Weights of a small transformer language model.
Size: 4 heads of 32, vocabulary 8192, 4.69M parameters.
Architecture: rotary positions, untied embeddings, normalized queries and keys, some layers without attention, shifted keys, attention sinks, capped logits.
Each number is 128 + 32 x the weight over its row's rms, rounded and kept within 0 to 255. Layers, rows and columns count from 0. Numbers have three digits each. The size before them is the row's rms in percent of the matrix's.

# layer 11 MLP up, 320x128, rms 0.274, rows 252-302, columns 0-127
105:111077096094134105109125120096161141092133099140072124153177116057162072116135109074165142196158096116172123094103162087122111109218116145140104115158098121177144174159130172099127169148121109186086146151104127171073166108153110138109128152129089176113066123139102186143116182114141120123122104199113150131214072081117076107111075150105084141153135128106101131133124100122136152114137
094:088159181166132173073105103130122147199141101101104109102089097150098136118138112152157123144091120148145120086074118130101116135179179139100116139140150104151148147120165157146170161138146093155143141104130102137073152161112074144154161157146141131130123158148120104106192137112157135109117092054164132183173194061176123109091151110132072093106149007148176067124162106164132131145104
096:131115096127178081126167114124162150186092106089083172083085178132100101132176129083109100174113124166066172126073129094128134095096081148158076098134158188119115113173156110172107167128094154088086119148140098090136086101122171114139139132178129126110132159157178137131118144161190155126210138132126088145133155116148170150092054126125119129166088149159113184179117095128102137118061
097:129184153168136062122136128106137135138103167131079120185161135112123115152121100160150132173104125068094110105126091142096065146097092192124148129099209116168097107114093189111129081090087167106096142158109167142120019158143176155188075090131099105095114105136160116093116124134147143057106095094147113103170150113069104165116099139143138065121102099134128154123120130124071129135146
096:125164103121123062163167150105150116142137044114199170155111113117150105111112113180078139110186067106175107123114164125105141144112083110150146071155139140104097125091062110154167122173081101138123113182083152121120090110119146087153063122166069116106112129150107111178067120153127090149180140130154114066110147136127116123120146150115142149125144161079199103150146095097145211109085
099:170080099152184116157125143166150151095170114169140100077107130105133130153117121117155226099190168109142219151137114154149109125147185057108110148138095129119051124094123182163119124063120185129118125151094091154126145139142142136109163111164128110119101145181085162136170130142125129202125080152172118110091162113132109117110101191183128122149135145109086118148164080174115103167116
094:093159121128150144189111171160135086120130132126146166143035146138102076125157162098158084140098152050141139182114084151072097184135099131198124119143145149097088124134108103118108126178132151140161108142171131137148146145157174112129116146195143147173173088136145135151103083106131151135105062083140070127148168121095165151120151164151070183183132067139149074195123144120117135135101
101:113112150162189112166141147120163135101140159150127113108161126142171173091169138074092142152111148171115114143106153163058088135198090061091162117149092134112140131105188144166166123111152179116104115127126142135128101105164091137091175081122141126167153108123138135158121147121210135059046171139106113158104171126126110116169146129153195061165095089123217114099129111128126116158095
094:112093149142105154087140093159155102092150133049140143126085149162086149135117117048080108155086118132102161141086064172125166113141164112146102188179146100151124158156137153093121184118157120121071154142090106159129173101105075117089185131159070104105139115143056216139113094138132081146120171179104104086159097155146106123143125081103116133116064086089117135098098116120099138152117
074:180142197105152092118123120131156132099126105093078190152127074137144162120063076083173114159115077152097165077143123159136179155106121123039127155120112122161159100121060137128164109124100144146155106101129167120158139122197147147079087092071127095091157136113110114162107167182214133141129135117110216116125127162090163133121127166162129176104150123093145137171141157153138122123108
096:111108069113110110175081158134184141079086116136193074163141159112110170139097141177109181125109135092099132154115105126118165066102139077181098200135078130161120175122203104136129190129139154121113124143105128115124099114143209125160150160136136110128089174165172107133123133159076122070194108169107163068130153113122078164109164124125139145110135148074113143117179136144172102150151
099:153095120127129066073102203150139112097149144170133141130141097066140104161099074136100125169080140081146098113184101085140120176080126187175132114179122138105069134110141140168160142083170147128104142086103239109049141154170132140128112097090133144090083170127133087131146101112148140084118105106086126151101118127103122157093135104134109118207099140158143122094104087122132118094173
092:106155139193122177117172138107123111165112097175115132095148113092164110115134121094125095099095159119179121065129157083091124153118107170118145128156149157099113135184147132104055141029067117121129146103167091062101109106178098155178159162100183095151157127121094079152104080127126129126125125144112090108111173162148137092084124135188102117156059056146119094104134097176138088147153
097:100092069179064113167129143151138103165168126125104138075155095063145109129100090164130121103081155187072128072082120113116102067156115191129117138097114136116108162192152145175122134110153129115080136104119110128132136114076159103125127116154161098116091156103127084131142140134127115093115034143093192089137113169169122055096165120197131157164094051156115115124124115100145147134111
098:083119128139127108087116170139119112105140140082180170179102147084122115102176150102130196078095121140132086140081185102148137145115156094135127116096118111157098161153197149146111100140143184115138107150191135123119134124111163073185144151098043119074115173133150130070190146110131118122142156050103099112111118088113129092105111149146085092137092117150116118203108139166106200193148
103:083087136167108151142074088153158111173141135177109090099129147165150128146100081125084155131119100125126105121137141112195141155123190188145154153131195138143130148141168130156100112135158083161148096134050116113152123144114162109166157195102029138160076172091111115153141150192092142106137175123119095150149135122135201171150071122156102126104092129093138126127141165077135100201152
093:134102133121134201104173082137094043136164110098088128148143070074143168138122180099138177164128158135143109104085120121183123110091128163087096147167125112156132090142091076136146153138086153137150143123106167144148134116153118092128153101112108188130191133207126185129151101071138080140119176129055120102126174098139161117105109128161163131104178174150127090114118109113100075178062
089:160152142115162122148129096154135211143126147108173158113179160159143075121183122200118154149155165128107141114120125108155127140129137137116111095091169132125130131097077166075147165076159137169104141117118148231087171236123074093111108160133139082130155130205087108131093122141141114171175110059164103121141144102174151097153132123161162123071113176129109108152136154131111135106112
098:063155124145124163131142127144144113179143144115129061095155072160181197155153130160136126136086137035161128189134102090126096055149097108107163076143081136125130060140176117127193125159069102203137104137154122142178127141143163106114093124194151129153119140171099143114116124111188115129091118147124123112104136138093112138138175193133155156103074154167118146154128065109108139131138
101:169157134095095130151186103075046122140140079188126127138093132082166134131128105121079169092097131163148121110130114157187027039140097131106153127173103072180196109145123150114129115075090173103153124096123130140132101122129138103093095068143082118187135116089173111143116142094131148127140146188138107125125137147140168058131162175170140128152066122127145109127122156112113100118119
113:114131124157098094157115089147226070147099118156158104134112079079140133096163144104115105164144123104095104112098088097120114104151101134149126169121109086106121094110144126105156141110133138107141108171198094112151142128136117156152125136119118124081157114162189128178053159164169111151082075118175169144212082108102158118100081201116075157176162176160054163131124136110107150146156
092:115150184080099119081134192179146132100077126187153144161110162144116157089174146104096134134029151117126124176096131117108139095100144147110121106125146073115130140146166149108148167074136131153155120082170119131136149117122180109143037129122109091142128160108164114089163113166124123116127145185133158074118097146098113121133109090102147075144102161136156099157149144088135255088118
104:142130177150148120124103115092097154122130108133102150139144081155149097172129164037155122114107119167105081096172084117174175180135086123082118104166123107102144097108118075163083185088244147134134097138119140117121096132045117103156097176130171214123098112124144168064169149098147106107141114140129084067111148116129130063107128092174141106102107141149144126128096147123112117143114
096:161123140176120145074121097148106165162116108053148064165117095094159188134130082082162075120174090151142122209109089117115151117172153164103105053145124116176110107105104150129122065102160121188102162162104098116126093127146150157096174088127093151152128160122163096101108168139120121149106114092104132139148172136109075102112167144133151090174110105113160196094086162149083071148099
092:139115140104133144123166113167075094160187149123128140179162139163164104089084184116188090106104139186078122079083142143118113159106164150092166146130101114131172113119157211129178129123092166081144164125090120141148151131122130159111151103110204138137155109120177099110144149113111086169106100143158163117184146123091112104122061127175121060088067119150104141182152140150210135153145
095:126093026102139113167117101113116143083100183112144124124030191104130103116095120085151122152141106131146147156134191142084077061114191083149169135137124138168135111139129192125201161144102120096162154132186164137152096116132172132133161100103118123120101127114101131100149096169136077102045140103114141143125052089134134126105152154084075137112112173128133110152106117114105150117165
106:095099149143143101154135156118115156066120126065142108142129112153102113137138109175114161123080165106081133142157121172131120117142060060113133146196131080078127062169118080163112163183151133115106132095096144152172108099144030125067132118152076124216136137117168161104089175140107129102152109135124153148119114084161104129160119135099159107142127139112133183060067172176120156121111
095:070160101163120122141122131136131135134152173162122120122124144137090135124140111089096101145119106046215122100148153165170108095081136150124057113086137130118112109104134146181136121066067177116106189108142134183147194121160171089136175156118126103153104128152178131140152122140157131180099148085102101111098055150136108128170128138205154146136130152152132097087180140183184102186093
099:088150156118071153078198117085149118180062184089159129149174113138125118064121146155110154175081108136092143099100139147139100142142104124087074142128126144098102125134064084133111077169197141163168142173166176108140155149089088145135154114105098103107142136113076127117129118133113145098123149130192102141116149156107097092048125085054090120057153131117120107096148115139108192104121
103:183130110125064053096080153070160161077135145170155183151162111114099121152143126175112114141173146171199106152068173135128172109124131113053146135117110102101121089115071160176166092146113122128170128110186130134140173158141147069156148145159140143158138107183150128125111148141118200169175100119044110173127115113125109167131150133118087123133131131127104093157136136145155099079186
105:175104096127180125127073185132159131123144138072173142160123158158120096104165104163131178160184151143124135080103181166136119138139124143137126184164099183106128103058136105085116128139138109125136099138065134120114078181126135133148167144130169123096135057082117104102093211135062105099109114112133074110149110109186167105179122148150097077139119100131112166098198136141090181092159
087:060055153125120138106166150140073103088167150070106119143131099165112132118127167134139175170123117148147191141153164120121103109155129142117136167108171120116114112130068107169129162091113137179121144255167146119075187113105137126129109126142089123129113149145115158106058178091075105153055146135128138114154131105140092072081098076113132113175081124158132140178121171123141155104151
107:118100140077149115139150139089113146067122101138123165121100133122155077115064177104176178079147108094146129128140125133116112106116186125140196130130080153093095119151059147125132155148168136138150094141065159136127176141145123132104131132100081174160092206204167107122085106159101181091162199098133095142160153149127112107124147179149120116092143086129164159118161127200081143170182
091:152156076104085123087176159037128170154105141095086065108157110170135129083125041148138171120100175118136180128085089183143163155110159129105099115101157125160172125127122155141076158085055154127135098186172072146106092107144107178103104135107179146096147110097128124101136114139148157109161125139089150090105168126135145121133156128069116165123083120118113097147126203081093151127120
112:151100113132161128060110171141183154153145109171126094054125093165165071174132067101161127101149072116159134140126151082118067150131081112109119138102080095123154124175109119147110158128152141141163154141156086152135087114107166103152141087094100137154156140123169091155154124138100104010132084129128131119141146111117134119177144110094124118132113136149038074094072197150079113139103
098:170093102141087124091121109137065130101115108190090149141109101193101141122166104086111086107141176148152081109132124098143141148131109149101124143157094178118156121115168143162155107137114170075156101174081072146154120074170095141174079142106113177126097125169159134060145137126132138121157142115163076135122079049102102150133124117178055126197132106211164118113128095147138176087107
093:138080112110084121125163120181167132132142153181136130105161154147113161145126125131041198164067115165162077149056146131092074148169115106170098109144089176139108143106129141161049190133096162107150120111098082083089160157129117172121103132129104158077125150156114107169176097121086116106127205130176112095102140140130155107160103133146135154173127170143136123114118055101103091083128
098:148187158120163111123133131100088165128130112140177111117149069120129165071124142123177141116127159140125112218115173155074164147184078092111111111114137095128129075077146132101154133171143127115207094146129069151138135088053099086121083103147113167172162160123091169173171127105171148189197115078156131079122131082161120045171131121157113152128124133118156136130137115133128121112108
101:132134171140152126151141147073113152138094134147194132166168182053142132181167139071097139127129144112080119091159117142143064104078168120139091126139099148084112123109108111116114150079126172134145146149105129099111124126213085132114110130050107134142116186091140088180112206101081139122139063096099108125144169114139150149137158106082215121143102131102140104150165115184116063122102
099:123156082090080114115187083078079091128167092134137141177128115127119164177125154146162164135089221115155116186128192090095068147143177122133137146158203154137123134144088143172132153087121164184139132126103139142128129102108141121181208126136121113099091121175163090136140071153121119074157157100093130137132143075106124109083183108152148145192153117160124130125126141128087132135196
113:142206138148155152110139164118155154069104146161164186167148134141165050124209122086107168093138168162139116118178113113104113075197093130169103069139092130150121146091138202116134073144125132146185103099130108060144144141146138124114183145080111079182108151118141109142115125087120132113127125182155119158128142149128178118143098115184095092134073132088109101147175096121073120110129
101:136117116155163111099106116083149158116106129069197170140117141161114134125113091155132112149085198098096131142070114167106138131123164154120187166114143195152137129173117120082098120127178079151151135174119137107083107158138183080084133177140118068179141099156085151095076145041088144115137181154076152139195100101128147092149108140087133143129137134142053123141151113107182138087112
112:124151113132119109102173116144101089120078088037119076113130155145159136140157134126186141178131152110135116085118117152179113155128130111159173088111122145185125105129116161058203108135122124090170132132182095082120116165088112114134097103122084164163096167118114100110183156160145149136108146150183117109088100182216135151172154092124091137104109087133175135220131164122108089112085
103:172112113144150070181117126136156191160082165158119124102078117122156147065126079168072126180104114129098027094169127073149106151152159152105120183128084126105092104161134089161138161151136155119070136135206073101183170122128078124077128130134133161085099105099106134106200185137190084180120144124101135148116130147138134105158141154135127115127113120141127150140106128116075122093152
099:133080119091128151056117171138075176155130094123081120100163097112164067152069175110117099147117124105084133147138194128115146106067123095106112157135090091117118137138140113095042085116147157149140099164160129131112107120125155126124139119114158104127116173199136157156093127200142130119120128086142094159117099169129061139104202115118180080125073176108103145127130131192135056135179
090:154128186163141172106152105129164129068104127056101152129153133190158133154137116117113099160171135190097149130106149098081116117161118087104150093139111096130101066178134092085142112135112117110171145137098215120110123157142093083133181155082141149152155091089127057167082084123096152159071121083129099118139101181132126098163118082196100094156158130129103134109157158102096083132064
100:110190127112098083154162098065118149140165120152119131176194055138083124125105144052120127136092188168142174097120177156138133123093118152052149071085100096141076110102139106181122117147078125098142185112120115173127130104180074177176114151087086113103116077144103145147085126140084135103179154103131091141123192126147096108109105106126130106101167095142110121124134183157118169109134
097:133128102120095085153101118172084119136094152139178158124161118102145158128122139132135111173240082111138075064196122142081108139066181079125109187075068129122118137143095110161111139178113076155132044139098144090172156112148133179095103130092102167099150126121093186104112162146116137111125182112085156129132111079119154181123097116099125128134156099117126136085084166139168129120127
091:169059103144155133179108112091144151092134100136143184123159181115175164142131178106158098099157131166175098137101069108110133080101160102099126043146100169071096126111133168149112170134156069172184116134098138130123064166126131103080136117147100124208080098112112138142103135156117064141187126099122134101129127153142095158198112114089122184115158076134110084175138146145148116122125
096:103093118165119104163061143156121181124091150174118181111169050144131149160145103119170126110087127154101084122183102137053157148116110132109192140184130068124163130104177138076120144122176097115119200152132103139139100125100164106184115153135134093189127100141108132105144136200116122174069136178139127104101102115070114153133097155136117121141173132161185146100158119090079078157106
086:161115137187089107117129096134102098124122198128070180181205145156146091120126128077121159190143124107088160135194119162163138099216114191108109090153127165143141197152088122093104109132150077124152131126072138140142125152176100113126167133126112117062088104126118110144132119158186139149085100103134133130188111135089099129120082162140178108122161111106125132134138182126134173076189